config.yaml
num_hidden_layers: 12
hidden_size: 64
num_attention_heads: 2
num_key_value_heads: 2
head_dim: 32
intermediate_size: 256
vocab_size: 8192
hidden_act: "relu"
norm: "layernorm"
norm_place: "pre"
norm_eps: 1e-05
positions: "learned"
qk_norm: false
attn_scale: 0.177
bias: "all"
tie_word_embeddings: true
parallel_block: false
init: "trunc"
init_std_qkv: 0.0625
init_std_o: 0.0127
init_std_up: 0.0625
init_std_down: 0.0127
init_mimetic: 0.7
optimizer: "muon_variant"
learning_rate: 0.00312
lr_mult_o: 2.0
lr_mult_down: 2.0
beta1: 0.9
lr_head: 0.00476
warmup_steps: 200
schedule: "wsd"
decay_fraction: 0.704
decay_shape: "linear"
final_lr_fraction: 0.1
batch_tokens: [8192, 16384, 24576]
max_seq_len: 512
doc_mask: true
train_tokens: 140800000
max_steps: 8689
dataset: "wikipedia_en"
Each number is 128 + 32 x the weight over its row's rms, rounded and kept within 0 to 255. Layers, rows and columns count from 0. The size above them is the row's rms in percent of the matrix's.

# layer 4 attention query, 64x64, rms 0.165, rows 0-24, columns 0-63
size [113 115 129 109 109 125 103  90 125 114 100  99 130 115 107  98  92 108 148 128 112 120 103 152 108]
[[ 81 139 115 130  89  85 134 112 150  95  98 110 146 116  94  67 135 164 132  89 154 141 112 101  74 123 150 191 206 127 146 111 132 117 196 117 115 128 141 106 119 189 191 111 122 112 129 100 158 188 150 160 124  72 151 116  90 193 109 114 103 105 126 143]
 [121  98  38 165 127  55  92 122 148 152 134 174 153  73 124 137  92 122  89 171 177 150  92 133 113 160 168  68 144 180 118 151 102 163 151  98 146 134  90 151 138 147 122 175  83 112  73 157 158 132  92 137 163  92 141 141 121 133 128 154 148 114 133  87]
 [187 134 151 109 122 132 173  88  79 155 124 146 101 130 154 100 117  67  73 144 124 105 170 137 172 132 133 156 169 112  58 123 146 128 103 147 110 154 134 138 177 119  95 117 140 145  58 110 103  96 104 137 132 185  96  74 186  83 127 199 146 129 116 155]
 [141 135  89 100 139 147 145 106 153 146 155 206 165  90 137 124 141 128 136 115 116 130 149 138 141 127   4 137  80 110 104 126 139 205 130 159 143 128  91 119 106 138 125  73 174 142 104 135 126 107 146 171 142 140  60 106  91 121 117 159  92 189 139 125]
 [178 137 145  97  85  95 200 133 110 104 119 108 161 171 141 165 136 112 110 132 138 122  54 142 212 111 144 148  94 125 199 189 112 136 146 115 140  78  91 128 143 170  86 106 146 106 144 123 136 132  82 105  73 109 103 121 146 118 142  69 128 153 163 112]
 [ 82  59 121 182  69 175 104 109 168 167 129  79 169 171 137 137  99 140 135 123 175 138 144 103 103 161  77  92 140 109  95 131  85 161 149 137 120 104 120 155 142 158  94 141 118 169 126 125 120 192 134 117 195 116 121 112 112 163  85 131  97  77 181 151]
 [140 167 159 108 108 130 178 114 133 104  94 144 118 128 198 176 164 104 106 115 120 128 116 100 113  98 159 152 117 166  99 103 108  62  94 108 125 113 113 102 107 110 150 104 188  66 137 159 119  94 123 118 131 119 163 146 186 144 105 115 148 250 110 134]
 [ 89 120 142 126 116  94 109 102 123 147  95 160 144 125 104 117  96 143 110  75 188 133 177 101 145 118 171 145 114 146 153  95 110 136 152 159 101  92 159 138 134  93 193 141  79  45 184 136 130 222 149 100 142  97 149 105  94 114 120 108 114 166 158  81]
 [210 187 164 176 117  71 139 128 138 155 123 153 146 107 133 155 117 112 129 147  75 125 112 157 113 102 134 148  66 128 143 156 116 118 121 111 146 158 120  96 111 101  96 100 179 157 148 155 172  56 145 163  97 131 109  91 140  49  80 150 116 163 117 174]
 [ 48 149 135 159 109 125 119 126  77 101 154 174 136  73 106  91 127  72 143 159 132 105 135 142 101 161 152 146  73 142 168 134 205 161 170 141 152  87  88  89 125 135 173 160 129 105 198 123 112 138 115 112  93  98 136 128  99 129 163 116 143  62 151 143]
 [192 149 127  67 129 167 146  72 122  83 118 127  88 116 129 163 129 189 128 175  95 132 161 129 121 148 126 131 102  55 145  67 148 119 128  94 145  83 156 174 117 112 111 121 173 133  97 148 138 178 169 145 132 106 149 147  95 180  49 103 126 107 150 133]
 [ 94 168 137 138 150 131 108  73 149 153 128 195  96 150 100 115 164 121 134 105  91 155 101 177 173 122 130  98  82 110 167  46 153 124 162  94 177  91 136 126 101 158  80 160 162 148 172  98 133 112  94  75  93 150 150 167 139 144 152 109 152  94  96 169]
 [ 92 109  71 146 128 151 112 145 133 167  88 156  51 174  92 116  92 167 100 111 131 158 134 110  91 123 137  84  98 108 151 143 162 136 174 207 162  96  96 105 149 163 139 160 136  86  90 116 124 172 167 145 128 127 178 105 129 190  88  79 150 112 107 129]
 [146 124 102 104 205 115  63 107 100 161  87 125 130 156 161  70  58  77 133 120 125 158 159 103 137 128 123 137 121 148  95 106 119 195 123 136 105 108  86 179 156 177  71 119  97 161  80 128 142 150 160 190 187 128 138 123 117 163 131 145 133 108 130 139]
 [129 178 127 181 196 121 139 168 123 123 113 136 139 153 137 131 166 107 131 161 143 112  74 126 204 200 146  99  95  74 104 141 107 120  83  68 144 140 102 130  84 153 108 136 132 123  70  83  99 145 119 151  96 154  98 125 118 118 105 184  89 164 127 181]
 [105  88 152 120 123 102 136 109 113 210 119 120  77 136 109 118 156 131 120 168 131  95  95 154 109 132 135 180 109 111  96 182  88 118 151 174 128 130 141 217 127 127 107 117 138 121 136  88  93 113 146 162 164 159 128 153 177 110 126 114  70 111  23 120]
 [132  78 128 129 168 125 116 153 130 143 200 152 195 127  98 109 113 154 137 111 145 173 162 123  87 110 111 101 125 127  80 181  92 134  94 175 176 125 122 122  90 197 125 135 124  48 177 122 117  96 106  74 127 131 104 163 109  85 118 110 184 114 134 163]
 [174 144 137 143 159 205 117 124 136  81  98 124  98 100 153 100 170 133 114  85 165 116 139 125 158 151 143 153 120 140  53 202  98 131  63  80 123 116 139 102 165  97  98 113 153 104 153  65 179 133 149 119 112 157 130  87 167  92 125 162  81 130 126  98]
 [153 146 165  98 128 122 127 145 180 138 186 157 136 102 167 123 154 151 151 123 118 139 101 165 110  68 148  91  60 111 192 110 129  85 145  83 134  80 106 104  64 162 176 166  79 126 207 148 117 110 150 121 101 126 137 124 142 124 150 142 147  96  83  84]
 [142 153 109 125 147 125 201 167 119 144 113 145 150 162 124 135 118  85 108 174 132 148 174 164 120 143 165 141 140  73  87  96 115 150  52  84  96 193 129 129 155  89  48  89 158 147 129  92 158 119 110 143 110 149 125  77 141  98 108 181 110 146 113  83]
 [136 176 163  96 163 113 123 135 180 106 176  91 126  53  91 155 126  97  75 174 152 138  83 150 146  62  75  88 113  84 135 104 110  97 153 135 198 114 149 141 146 109 121  90 111 113 167 133  88 174 159 125 149 126 172 129 186 144 134 115 125 118 150 105]
 [119 138 172  94 134 177 153 132 125 134  94 152 169 130 151 110 149 128 112 102  77 152 163  97 132 198  99  66 163  98 162 154 109  69 134 125 145 116 130 143 158  77 114 109 171 140  96 134 138 152  53 150 139 102 193 147  95  98 184 117 152 148  78  80]
 [102  64 149 162 186 113 122 115 134 122 121 111 127 112 107 202 114  80 143 103 103 111 177 142 138  99 158 123 142  92  48 150 172 140 116  97 146 147 147  96 126 134 156 124 171 165  91 179 110 149 133  96 138 161 167  96  96 138 162 100 116 131  66 205]
 [101 140 108  91 130 140 153 114 133 117 182 150 127  65 109 159 136 143 154 116 123 166  93 128 111 112 162  78  94 166 176 102 150 137 200 113 113 157  75 117 138 124 159 169  87 134 146 180 111 177  91 130 148  76 191 109  87 108 121  84 135  78 123 189]
 [ 76 132 166 105 129  59 116 143 138  37 188 105 127 120  93 165 155 204 147 106 130  94 156 138 120  72 137 128 108 162 197 147 178 163 146  84 134 137 148 172 167 139 150  96 123 121 139 123  96 121 106 120  97 115 164 145 106 118 124 104  73 141 149 133]]
# layer 4 attention key, 64x64, rms 0.151, rows 0-23, columns 0-63
size [112 124 125 108 109 107  95  86 114 104 104 101 123 106 111  98 104 104 124 112 112 128 110 135]
[[135 183 117 129 133  54 129 116 132 148 100  70 115 174  81 106 154 131 148 121 103  89 198 106  95 164 176 151 165 187 146 102 124 137 101 186  94 165 167  96 138 110 121  74  78 110 127 108 127 175 145 138 107 140 136 136 120 188  75 134 142 133 118  90]
 [152  81  48 134 173 163  93 144 124 176 118 126 125 133  96 117 111  58 168 159  86 137 118 143  60 176 122  63 144  91  97 146 145 140 143 117 142 173 128 174 170 172 120 145 150  92 103 128 109 145 151 166 119 118 111  85 121 157 139 155 104 166  72 155]
 [135 122 136 139 107  91 158 163 111 119 107  96  85 150 148 149 138 100 146 204 127  64  73 202 185  91 155 137 120 145 131 164 101  76 144  61 123 147 115 145 126 121  85 163 155 144 111 147 103  86  86 122 109 157 105 154 192  69 154 126 150 119 136 146]
 [182 138 142  86 112 137  94 128  95 172 131 115 171 138 128 135 169 181  85 184 155 132 133 121  64  80 101  76  82 100 192 160 152  95 139 133 184 106 136 141  84 131 115  95 111 137 151 187 161 103 104 168  99 125  80 154  96 120 125 131 178 137 101 143]
 [ 95 132 117  53 149 159 150 129  94 127 146 125 144 104 135 107 160 112 152 110 114 169  93 121 177 143 147 195  71 110 159  98 136 180 198 113 139 103 130 107 127 143 127  78 133  86 155 133  59 212 137 151 110  84 107 156 147  95 115  89 103 115 164 120]
 [180 125 112  94 144 122 165 143  89 136 142 120 149  82 168 143 162 106 117 130 118 169 186 102 176 219  76 136 147  83  75 134  84 137  55 166 144  85 158 159 144 117  80 143  82 169 104 122 139 128 179 109 113 146  93 129 100 107 137 125 131 122 157 128]
 [149 113 200 158 129 170 143 133  94 147 104 123  70 125 127 122 124 161 145  81 139  94  43 115 112  74 140 105 170 206 154 104 110  98 124 167 121 139 136 103 145 115 120 152 116  50 156 104 120 200 130  96 104 131 164 145 135 144 156 113 171 172 143 126]
 [ 82 165 131 142 164 142  86 137 164 157 109  40 167 140 133 120 118 132 133 131  75 122 122 141 138 105  71 107 167 145  73 165 134 118 133 178 117 117 166  71 158 128 113  91 184 137 122  97 155 151 109  76 160  70 118 139  68 172 151 131 116 146 153  80]
 [181 116 115  99 148 130 166 129  91  92 127 206  98 131 109 120 136 123 160 141 110 132  99 153  87  68 145 137  65 112 149 124 140  88 146 168 172 143 131 175 165 127 195  86 166 145 140 151 166 128  93 123  73  68 168 145 125 111 158 123 121 102 121  58]
 [ 90  89 152 168 140  97 110  60 171 132 126 155 143 143  92  78 107 117 146 123  92 132 189  80 131 171 155 144  53 124 142 163 149 146 150 156 154  95 110 102 148 127 114 120 174 127 103 119 154 164  90 144  95 145 109 103 110 116  96 175 169  53 130 194]
 [ 73 116  97 165 112 173 201 167 107 119 130 138 109 194 145 132 135 148 108 159 175 174 126  81 139  74  90 125 138 141 169  58  96  97 141 122 139 152 195 125 114 125  96 117  84 188 119 126 154  99 109  82  72 102  88 131 137 160 120 119 110 142 139 131]
 [117 181 132 150 147 136 120 121 116 157 156 163 132 135 165 152  90 141 130 145 129 136 112  77 152  63 175  92  33  98  83  96 143  81 137 106 133 133 141  86  96 157 160 174 129 183 125 118 137 171 111 129 107 171 135  69 134 151  82 104 153  86 181 158]
 [ 97 124  94 190 144 154 104 120  56 183  88 121 125 161 150  89  68  83  61 148 200  95 112  77 132 148 157 128 129 162 131 147  96 120 125 112 147 125 153 125  91 121 123 124 182 159 118 105 116 144 182 107 176 120  95 150  95 146 125 144 171 102 171 108]
 [147 118  83  93 173 106  98 138 124 213 105 139 153 128 162 122 133  91  70 128 143 119 100 137 127 130 178 151 171 114  87 114  71 188 135  92 138 167 154 162 115 160 111 117 160 154 112 122 199  82  86 135  84 171  68  86 111 127 120 138 113 149 146 157]
 [133 154  90 147 157 100 157 115  95 112 178 119 127 163 149 144 121 103 147 119 182 145  98 167 137 185 168  90 123  54 139 103 137 122  88 103 229 120 114  84  65 193 142 141 120  77 128  97 121 184  83 113  98 124 149 139 135 132 133 118 134 127  92 142]
 [ 95  86 147 119 103  84 156 172  94 132 122 100 130 110  99 142 107 122  92 188 152  71 103 125  83  92 191 139 124 113  78 146  78 164 150 137 154  93 119 151 145 145 140 121 108 140 146 121 100 144 183  62 168 158 138 122 189  56 149 172 118 126 171 149]
 [145  90 131 159 102 103  99 158 150 149 161 149 230  83 138 107 118 127 153  81 127 117 128 158 126 110 125 102  58 141 160 200 113 183 109 133 101 125 113 115 113 164  99 149 151  68 137 167  97  77 154 130 158 155  98 123  77 118 169 107 160 107 131  88]
 [118 167 140 172 113 105  77 141 179  53  87 122 170 122 135 141 160 120 109 145  99 129  87 130 138 126 148 171 117 125 120 140  65  36  98  89 168 132 174 133 125 145 159 117 120  66 141 132  91 135  79  99 164 148 134 137 119 102 189 128 103 182 156 121]
 [ 47 122 105 164 148 114  73  99 139 131 132 190 159 102 102  78 129 175 136 129 116 152  99 173 114  89 129  99 127 128  89  65 149 101  93 187 129  87 118 197 149 173 153 174 115 127 164 139 145 142 149 156 134 104 146 150 127 167 109  77 140  73 117 121]
 [167 176 156 164  87 157 157 150 151 101 121 119 155  86 121 157 152 130 191 185 104 121  82 124 133 154 158 126  99 101 138 131  94 116  93  89 157 203  84 104 150 122 127  99 100 149 149  87 162 104 128 146  74  66  96 163 119  74 124 151 125 162  80 165]
 [109 147 112 128  98 128 112 108 125 134 148  66 129 136  75 141 125 177  20 119 177 156 107 171 137 137 107 114  84  66 133 159  94 125 175 175 160 162 181 147 185 115 125 170  85 175 155  95  97 121 147 118 123 157 140 117 165 142 140 101 137 120  90 124]
 [120 135 145 157  80 155 120 142 196 201 140 151 100 104 194  88 127 131 121 147 146 178 113  93 151 136 172  97 124  98 126 140 121 132 104  88 134 137 128  94 155  37  59  96 153 138 140  96 111 133 117 127 188  91 199 134 123 103 125  91 137 155 134 118]
 [116 125 163 156 166 152 153 100  98 108 182 117 101 148  95 174 133  79 129  67 112 144 111 128 130 108 106  90 123 140  84 179 129 146 100 107 124 174 151 108 121  76 160 153 153 156 126 174  80 129 123  77 123 191 195 153  85 109 113 150 144  83  96 197]
 [110  84 122 111 127 147 104 106 130 148  80 108 127 109  68 175  66 101 112 144 137 236 170 119 123 148 102  98 120 165 155  99 131 165 136 127 100 170  87 132 177 147 110 151 120 156 110 172 144 149  76 170 108 122 172 143  77 127 144  97 163  74 154 136]]